python train.py --head_dim=32 --intermediate_size=384 --vocab_size=4096 --hidden_act="swiglu" --positions="rope" --rope_theta=10000.0 --init_std_o=0.00736 --decay_shape="sqrt" --max_steps=10291
Each number is 500 + 50 x the weight over the matrix's rms, rounded and kept within 0 to 999. Layers, rows and columns count from 0. Numbers have three digits each.

# layer 5 MLP up, 384x192, rms 0.118, rows 366-383, columns 64-127
482495490357400506492574547485498384451457550442463554549534501451519447491539482541481463435635441460446554504442529466418534507548510497497455430596556556448541577472503564491457501485507392
430549506511490539550572454581424472512570538478509510531509483556519497513511573492522389518557551511450439501544555492454560545416615544601504458576498556468530491627334535456428557532465504
446556513530456462460459475403580522559560521519491584523502566483468475500523468455493404490497557425592424448373368607492462544460543539501489463472560563507374534522434439454486437515505457
427561527499510488481635608558490476417496550482414496548500429555571493429561452415544531467537528469514524551629402574514550484473506444586493455434449431480442432558409534426393512477586500
513418483500445537532500499438482467496441494541482526446472458410431457414564555525501568463465565416483530469457487524463487523463564470447441464429453526550534592504606483628542552592503483
466558524494510432493519519464447545428596432523505535578586494482552451508480536439502540490504438387392440562655571530449438571438539427510485482488591537490465454520338456541542494494527495
513497499549401611531533482528431514437492452515567530538511567550510477490475411417593547574412503435482474522640430483447458447485427514410535533563457509552455518545490503529529559455488502
529474521525477490458471434491591481463501529493537443488501544485521462555592527420459526558543545543589526534495503513428491371548472569446381504472480594459545574513539598593488502524436553
427458425497477411509408475441470466539492462470504475589432443506499515555585551500420515496513408470513522466502483541456516525507513592586429421452441462500458433602513465511550503539480499
555437543494560528428465593475490571455550454552589528565445490511423575579546473534562502567411411456505516475543598494510433559551458553568511545450518462532455506489433460462597511496437510
500544421474470503537548547514475448474532467507476526548456494505497486576397463382474467420577518534476492500573566543560565483550521454656456449559511432573543402510437494452444484527514496
490533463544572482487433478490530389481497529391517519360505569473538524582441525508503559410613481505468541533466549509523589507577415548501586488556531568505522493494569461447514470518522537
511413468512490530451507424553537507474517463461524503449513481476539466476485497456517502610500493491523434520502402517522579515513516473466608477449497473500490536457463491565397576482514566
501525550496575464492548478505569450456461526567479492467541557438494512414427451506495492498584479526600472422541551512524501443539448491591522535610621503462636553436573467524534569526479514
511455472486585490503520508512448481473453553520512562466509445401423543526423630468496492481505487539537457517556498473514419447529516517515413487487561518396516408564451554456425530532482549
483597552454537604508501493421584497413529466533460502533448518378525499543545507540542546509608413483524514506503512553531489543518424488507545515432498498495473604403587459445611518422531563
530501489530467512555561484488430508453596516516494513479455513491571489403550512472507529505544520495416516525504567610456560517531502475567567546501505547484486465631490417466412492489513429
496506493579497448542487594433536499456479460461630568471436427463506441523516558472517534557503516492463518475485546511477393472528520520545521518486602492364519454553472395501474547498543517